{
  "num_hidden_layers": 16,
  "hidden_size": 256,
  "num_attention_heads": 3,
  "num_key_value_heads": 3,
  "head_dim": 128,
  "intermediate_size": 1024,
  "vocab_size": 8192,
  "hidden_act": "gelu",
  "norm": "layernorm",
  "norm_place": "pre",
  "norm_eps": 1e-06,
  "positions": "learned",
  "qk_norm": false,
  "attn_scale": 0.0884,
  "bias": "qkv",
  "tie_word_embeddings": true,
  "parallel_block": false,
  "init": "uniform",
  "init_std_qkv": 0.0368,
  "init_std_o": 0.0457,
  "init_std_up": 0.0526,
  "init_std_down": 0.0526,
  "optimizer": "soap_variant",
  "learning_rate": 0.00586,
  "lr_mult_qkv": 0.7,
  "lr_mult_o": 1.14,
  "lr_head": 0.006,
  "max_grad_norm": 2.0,
  "warmup_steps": 200,
  "schedule": "wsd",
  "decay_fraction": 1.0,
  "decay_shape": "linear",
  "final_lr_fraction": 0.0,
  "batch_tokens": 32768,
  "max_seq_len": 1024,
  "doc_mask": false,
  "train_tokens": 272200000,
  "max_steps": 8307,
  "dataset": "wikipedia_en"
}
Each number is 128 + 32 x the weight over its row's rms, rounded and kept within 0 to 255. Layers, rows and columns count from 0. Numbers have three digits each. The size before them is the row's rms in percent of the matrix's.

# layer 9 MLP up, 1024x256, rms 0.0527, rows 345-370, columns 0-127
103:153094088150151083099136095173156114143174113146117123098009142109174150118133188140097129093193116151112085193100117109134158131117125131154158121158113105150042162135152134103122122133150186137140123178084110148139154164229134169165116104086118140137113127141183210167197111177130103111109154170137139116133124146139133077109131143114164064151144044180107135127068081061094125120096
097:043128165048060133126137142131165165120089132139224124093116112198122160136165109111109113068158121114158061097085174137124098147061126162138154044110145082173102130174152118125112086098115199134082157161193100168126127170163117146161135131127174123127157112149135149097112105192127111135157138120102109144134131130138107101083118168092135093112124108157155151125109112087145058139095
103:135161094120172127104162170175166112164087128105110104054140144177175162085138077135142124083067094181085085145156091125137174165065140153165074141102117086109147147119173178077131139158145047142150146129105137103150123129181090156194121107138134112106138128134139089104106138157063132101131109181166114094075152162088151060125075121157139145092119164159153123134150166122162107160186
100:116165142163089111193135116180108162123136118120126183129087188096179094075147112061137109152103111121125108161156157179065126140141112092193117111167133128108152121076137174071108130161098105118150129125079135126174141215121099110096131152122149107125153171102122165073121111057166166119107077130176125167157163080141130072106184180147123108162124141114060066112094144136153140124110
097:024141151099147115100115144119124155131169139111179137137139170208134133101127141147161154103159149106086100110109164132181123120185117109100119167157146158100160176142083060067092066133185102089109122140083145160116133135135103131125125105126117159119149124143191135078122147155053181125125165117131098095096111159090161130073067098075158128105162067195147127106114093131112058152119
096:150120108130132081145110116146142165113178150146123172063064134197175177129147109156143141136126153101180133116090161115102179091136119118155120093110025103129132135122164114155153161111068114178144103194115117152102134125151121153193086185104084105101062163123094145123097101166085160090131127110130141151113094090173103164142086150124134167137170195138157137142057110126115116171093
093:168099163162115118107120113159111150125140131152110135062163117122148184120099067091133186062148083137122106092192099085081110138113108094145140142059055096085131082029115131074131068174133078113181099151058064097142186138150122149156134199111130140150198150073152113141110129159110116125132109113111133132126139099129112090168111176121139131093123143152159111167163122092088155115064
102:184117146121110121128103169142152168189112172171094119126134100081144087079164132173180101125107173104123122171123129127047100185093145138140132160163111180165170042053097107098174108138179115156169130155095108095086106120134096144155130102100124146100137169165143092152154057123152194097134127142146122086153150111170114079169134132130126149134118132107107126143129198116111189124158
100:176109132128156122100132152089123087160135196145135100122115220136101104217098113183096135042106120196166091104118133143100112122121133118148100130131127137126097165095126112142169111114131110198118108098123147166090139106180137103141098135108163133138102074116196128146137092079109169167128142133122145132145102089077131104144131114081082114137128121108115131080121099146131125125050
092:143141122101120148146082122148125166079119088065143182130175122082126185094102151123080143144153117134128097105086141148138180119087156118090100099159117124159199134094185138132065163132136166154164144178100118160134149184104157145113118127151084156112116074156162156146111100117185074113107149176158153161100110137090116180149199112141146153096127181139139093094101170098117149143121
093:085171138088142121143091163125119132071098154103122054157145163113105120117093142154134148114156100151072101125113173097150219176177135103122121147125057142101112144128205131113114190155067123111109138115120100133144163121112152148095106134128134096135108086170071170152170092122168155086104196125169137063149095138127151132157103110180126126104157112096152117129134095164127119111152
098:142114120099113185087107092084199154129135136188184146156081137114165131054145148152098170112158084185126096193133126134129138155087138137122143101122118091179132120119179166056195171078104059107156138193155138114134133120094151130120127216093150123139124158141139120136108064082091154129077202119134102122084135146110131091179116131142090133163079160150097135141153103079151198127152
108:128125157116120187109118197102182086142129159146050143116149102098131116151109081115104134122108152112096190118117171164100126092152122129130103152109144119143191171157088146090178131174087081156096174160137124188186136093114167130111117179149129170126180151149150217093107116125170154179136157138153087128110125190127138094202145091107181141107146121130146103051126134143101084114133
094:089081127074142082122160133159100138144137077176157118095117077201213130067091157126140118160150111092115113101170120189101102208186100162105145037162104192170087107040143145121157110119085112106101128114112165110089119130135174102172116114133140107116166090077118132141104084137084151124133108079179154157154107110117129145105129098137161139082121139121158101129133155158161090120121
094:139057109149106133173098145149081145189116131150124173143126115073122145156122136070087160126126158107135119152139156066117199161103087139170087119073121113119101109216156106145118102090110157124159147130104051069137095149085119142107081151140103105168130090084127163113083168163073135125108110135127134124136114114096123183191129193098081095154126138111111122094154146101155115109080
098:041160139186072115106084108156047121095156112092099113163146147149124129100186079154145177160138142089112166157044106140156129102083130137170067138147173131139120111069151077091142164157093076163123172148155149153138121139123057146133091172121174119180143132148130108082181137136113144138083130099101072110137176116158157198116166162097123109134117162112114131168161167194157129128090
096:146171118080162066108111110195078145120135077151131141148143173099153123102126147202129131170145137149111113128149122166189149141148101107114146110081133132085099084160167094084092102067151136076139110117096106194183096112136111166120135151126207096099145114071140160137058076098080103094118116160148104137099169144169129182144130147078187192056116145080137156164102101120154140100145
098:096127129111111147094125104098146142103118107155137093170078151135205152128139137150148158100084171151107103133193134172097127189131103113088135119092060138221093117086128158116127130148127155095117168174132193100152140097153127159106105145136067118135117106183100058096152096168082205120110149125077121113089096114128112147125071152150143136089081131136128203101113081059118082155169
101:130121171128085132123089145109149117177073137154121103114108121127155113127097150166113116167144140087165140131145156195086145121079141157113167170073164068109186122101093108079083114105151144134151091136116094118100183069170151095160113171085164141197128144171140091120066175138104101130083104104132149182111151153169102121112162179120127137116167107189153098088174148143075173153091
102:099119031159128091116089089153165121077163114111144160109145177155120138172153103110129127149166190191149104109165112125120144127101148067157151138167061139136086034099177131109153106084100217128124151143107135138163144088118154135148131144126156074103136184180149105161102128097118105148134104165142147123115134142117201121150061113116113129098133150078111088167097097189181205136095
101:110144080095112159120081119125118048139153103215093114100120129144101130135129133110187141099115170143129138121146150147150117137078085144118136142156152150137080123151149095083116119163129082146154148138114162106105153159120090103149195176120160159093165130137087069111142146090131077103133097133150150188175114090126076146181084121149128114133155159135122147094170106137130133110023
093:067108099095089163150152151131099110174123177124190138143158086147156101111142176202161148149093133113104148124109168159107099130108137064117104165158065138153148139176124127134123139075172138154153110174103185155104069196149075157113131096156085147168102133141191113105175150113113152149075145145086120091132130155074157119128140128157163141110110166148110187137112076144142119151108
084:150193048127066131084120133113130154140129067086129193139172184112154115108136178174103084070214159151083154113136112091216128135120113112141056170093109138135155130090165145135108150114136141127149091134087120110163132104133178082164105116112105146073155100098102136117132090147131131090084176129164158100151102140142122098150121098099133138068138124124128119092117128068151152133115
112:115114105177123153086177100106098116119095118124172161128171109109151144171102100116099104115095132131140066079131135141146108086145138129063116147168120197116034039083138109069118192183175140135164135131162119144156119146083159142144127168145108152167168122078124090123129144084106178110103147161139123151116158163107166131127129115094138145124202086175151076121172175118117144191059
094:139181120177152110080150125154132135144128147169137141127142141147072121115124066198168167154095115140128073174078121087085110095158148133131148069089167121174100109164128159162060087146149137097119162084138185062091157120154083111094128113131125172129084167144133165200123104139153143125149108141111067126135163124118131128090141141095148115133109125120138170186175112123132118137087
099:126046160105149160150189142150131076158129150116127126161148119172209075141144154127131104136082129120122039086095096135207102100123099143118134167126135161104121131145101123170136120140112118104205168156115078111112116125133173134115149087129145150098135137061121077138137061107089142075109181152116104104122134058161120197120134072107117086179127143110093156113141161130101123127164
# layer 9 MLP down (transposed), 1024x256, rms 0.0526, rows 345-369, columns 0-127
098:136107113155097117123133134127106096136118119124147151126133183162116139137152147106169199069101149106155141150082132141102137100140076113111122155199162105108150054204145130156060098086132187134084200107127126121161122159124138085138118161186104159146109149134090116101095138087129099111142071146097111170132101154159148109091121181117153135117203169131153128137235143149047105137117
094:136074157187157135082134129122078102141071131191141155142099156068117103164140130112124156133129103136060163109117118096184113118107153100161175145158123085128114086147088133151125082117160103074098123053150092154114116087105130160131101125151112175147077174133132195156186112119131154115108104083146122103134102140098143152126119141119182135087111111144129135166120095163148142109139
097:122138159084083113138150151102082127117131142127138109120172126190091109197173109170110099125122162190103183104078118131082134091110163104140165142148089132127138138145127107157127173128094139128115138144177137138071056117182129097145158128116151093135075159154107143130170127088162141120116175112159170138137171148087149087125152098143127143177213134157158106152121137139084174111099
096:125153167085149126134126167168110130119083114156103130180155153115133140115094126170171135132146106163145146190074103107116126086096089180129141129137080144138196143120157138115136167154112107094147126124121134131099101156098157159143170078144157129143160127152157173076135110107179150136124125127089163082156103173166158067103100162168105135151120197162113148032129067074129173138133
098:105107117164131116112100169117118093098069115069121075126131134153088147175066058100128142164161107120107137134114138166078150137110179155181130096107090130187167166148090108084090128132113140176091140122148119103078071121165158087160113142118092098111162096119141143126130060117110182150125127124092138118119125122126065127177160123150094141134107067135156168165184126121131149086129
086:130115166183123110134166136096133078175058120125131085105140132070146122138104125164124148135181101196149133103094107200181132087127092145116080099110150177130153119115110120133138094123175127062084113091135149096119111127072180154120168094119171102142149094135140210116129177116150159100116081132155144052112137160076110139114104124124135169154068086100079141136165037154140141089150
094:117138143080114138111038147097151140140137152169110099123089134171142060143159159110113073137185181160133122147135144154120130110180127111163114171145126155117068177177122141208090124084107162121089114122172132134126086120097168178136173078216138102162106086144161115091096133130147138145086152137150140061144132127160152157094132145084139095146068120087098154129107089110185153141109
101:127163127104152103155146201139129127104177135129120164132118100125157121089109146131165167139140150163080139064130147106078074123127114135165111127142140121180172144194114172153101156175088181156098131086146131063142070123152106174132058145081113068163133163130141084136128122151120106131101131148109094177181142141180136151173143162050119097184081086179154117126082180081109160143153
102:128147131070189127142182121053117190169087104057100087165135206137148110180119129093108155095105116123146075139149197102176168177165141074149158147144115137149102138141103186141124103127165127123124161114147174187125146141097137144122158076126089158146102100163088064112128141119123131117133147116109173082109106173142141133083101142134167122143116150108070102147092103113090104154162
094:136078058132127127131101118070079152148070112143088141107144109100163129161149135123134117083128113141119122106150174135182197140085142099084118070154104089119067126123130155107096179109131133104174138122126121133107079133134167089088102164091094104070105138088161048137147110118108217120150206119102091129088165164163154095144036158120135092135170117092099114099135141119186122102172
093:098073149110138046122158156110145170112121122131188085126194109129143090108130114131118113169144151081151123157147090156119101098091133069128102115144102126088148163129157121118100148147160109131137159122192163159135167125128170136159092127177094123100136111125087125101125044140151102105170173096116121119096085098146100155118138100160160096099128113116187111107138199138096124127145
099:135121159105127157116092124211126174115087105085082150116124079131143156121102097089144147114121170105083122075161112146103168163133163139157060065017095119173125123114126143110077153115166110109157190108066178105111137111096089142121068168147125209179134121172078130113127126102167162112106148135080093120165156130081114107137146100113109198142153199091126094090119115118164109091144
109:159118150107152149148125136123077146139138157158167128071119093109085135114100077130162178061095164151091148082086158101151069169098105129087186112103099131162149117134067131148158132122149087161117152089067149111168142123176167116124149164107119137091147106134053184095179149148148125151118099130117126169171142102078147192135074119099200112155096141106133112072145122122171144163140
094:130079183100162120096133183143142139123121089129118113164113118070105147174157148122140136107165125170138175157137123102141106135083114148127148136150116094122153191176119107128125120175180143127138144164165088159138201147154118086154175137094158191146127119132109136108124163107152075115104183164144117101099139136119053105180120159107106098177170057140168145159129110129156096143139
094:117095155128144063152119143106125110084135163141145156115107166124080060166117162182116081131061111145149132156135094172145132097183182143159128159143101146114173143101073120147139101094064110141145185118109145096140134089102092115096255144168117181158109186141071097125104133148160063169106132096065102099123152173113138116094125094107124093120118127141096210141117107219093139183113
100:149078126165125117130093124134163120109148097173172142038137137159143101142120170049133148126160134121152098096137138120122134127084123111171106054131117093087102156146127144140153125055102107127119128089101116160179151094052174106128121047153105125120131111118163131151143079154134183176090132130141125207109050101110138134136105109126175105114170125140156130153115132147119100105148
089:162107125121124133132175113121130129110108094142152084078167104161080142151204086143157157180138085112137085128129199178142140105100131114116119126112108044119092169104132077120177115178054121128166110177144121153094170102102150131140154072137095113164109136207132104163171106116096210096121121136158148198177138167056101122153134128125072078186141126102121160133100105181116230136133
100:099165194138145153157129152171103183130133175129140141133105171163073153092068147094093100161161134093092139093095077139094130077129146173131114136135197095093168105137114113123090093128128105112138124084127092155093092142181076160091094132144174161110145084166127173099098153091120117155145161073131140178164109116127118098089128082096143118139109100135144091169146114186173140108122
098:162132066147156132168095145118139163087116165133154148147117134148110120187166149111137129121119179160127089161142130125161116158165183151133102116118174178098143092128145142178170121121165163106089120149134087075123108165097090119140107146106119093162174125150164095175150099033114136120117094106184110124130061141071119155115149139125113111153160082164179124147131080198158105110122
094:199148105140115136116108152110086107171070129091116129066145122189101141134149099106122103085110139074144149188123118135123124153101148144124071096087094088164152166104163137174125143149111077140111105095167161107095114083186067103111113133149083152142148173123112126064118173173136079127072179119128152080092155133115113137192152111095096110074124129116103132035118124116170079092067
103:160109131197145151139128095100120126105153154088115157095142160111152129098137140123133108157104183134197170112091122160056056216097168157087141160180107121138084097111156119124123172128126133154146120134141078104148155156101153137174134146099138156217099132118140102165134120077084118131119118137104110146107124130086143141118054093137160109101099153106137166165108100090172128118044
092:141174163134157115101128079069113142125155101123075088064088105118090135146117157138059105082185096129149110071131157154147072091162060128077067145142103160147067206133153128127147143126197103150097101207099112127113097129133165110109161111096074094177208116114107121189046085168131139135134197133121139126107136115159115093141123155121154109147127090181088111120125156094122144150167
095:105085148151126126164103139106151116089091122146160163172183146158124137107203096154092141131143102114160123072153175189135134103120150130085150157111156119116121154140119199136077183106166120101154118106192133095186135064134089123133133090152191128139132153120107148135129147125165108144171161110155146140163171105116170127100126133101161200129149150120105109078135086089173192155158
109:118181132186141135107124090119158124124153128117096129124154190084118087103119151111168072078089075138179171126117125083076176118147142156143098154104100163064162107123113068078106138171103115129158044097141132112082159149123110068126094159099146130090166181135136103175162151070108103119082169113139102136146076100117113175188093189059129117075128149101089152131137162130119175112096
092:115127079148156162143160124142087108113056100061136120159091133180163183147075087059084126127151118096114141090139105177172138180091107149094138111131111134165096125144104098104108104112107120111075085180123154145141104089168159116136063133110153041118199116123107156130135058146173096132136128112187142107154125152143118153160150138165130106141171124103119123145122098165130172156160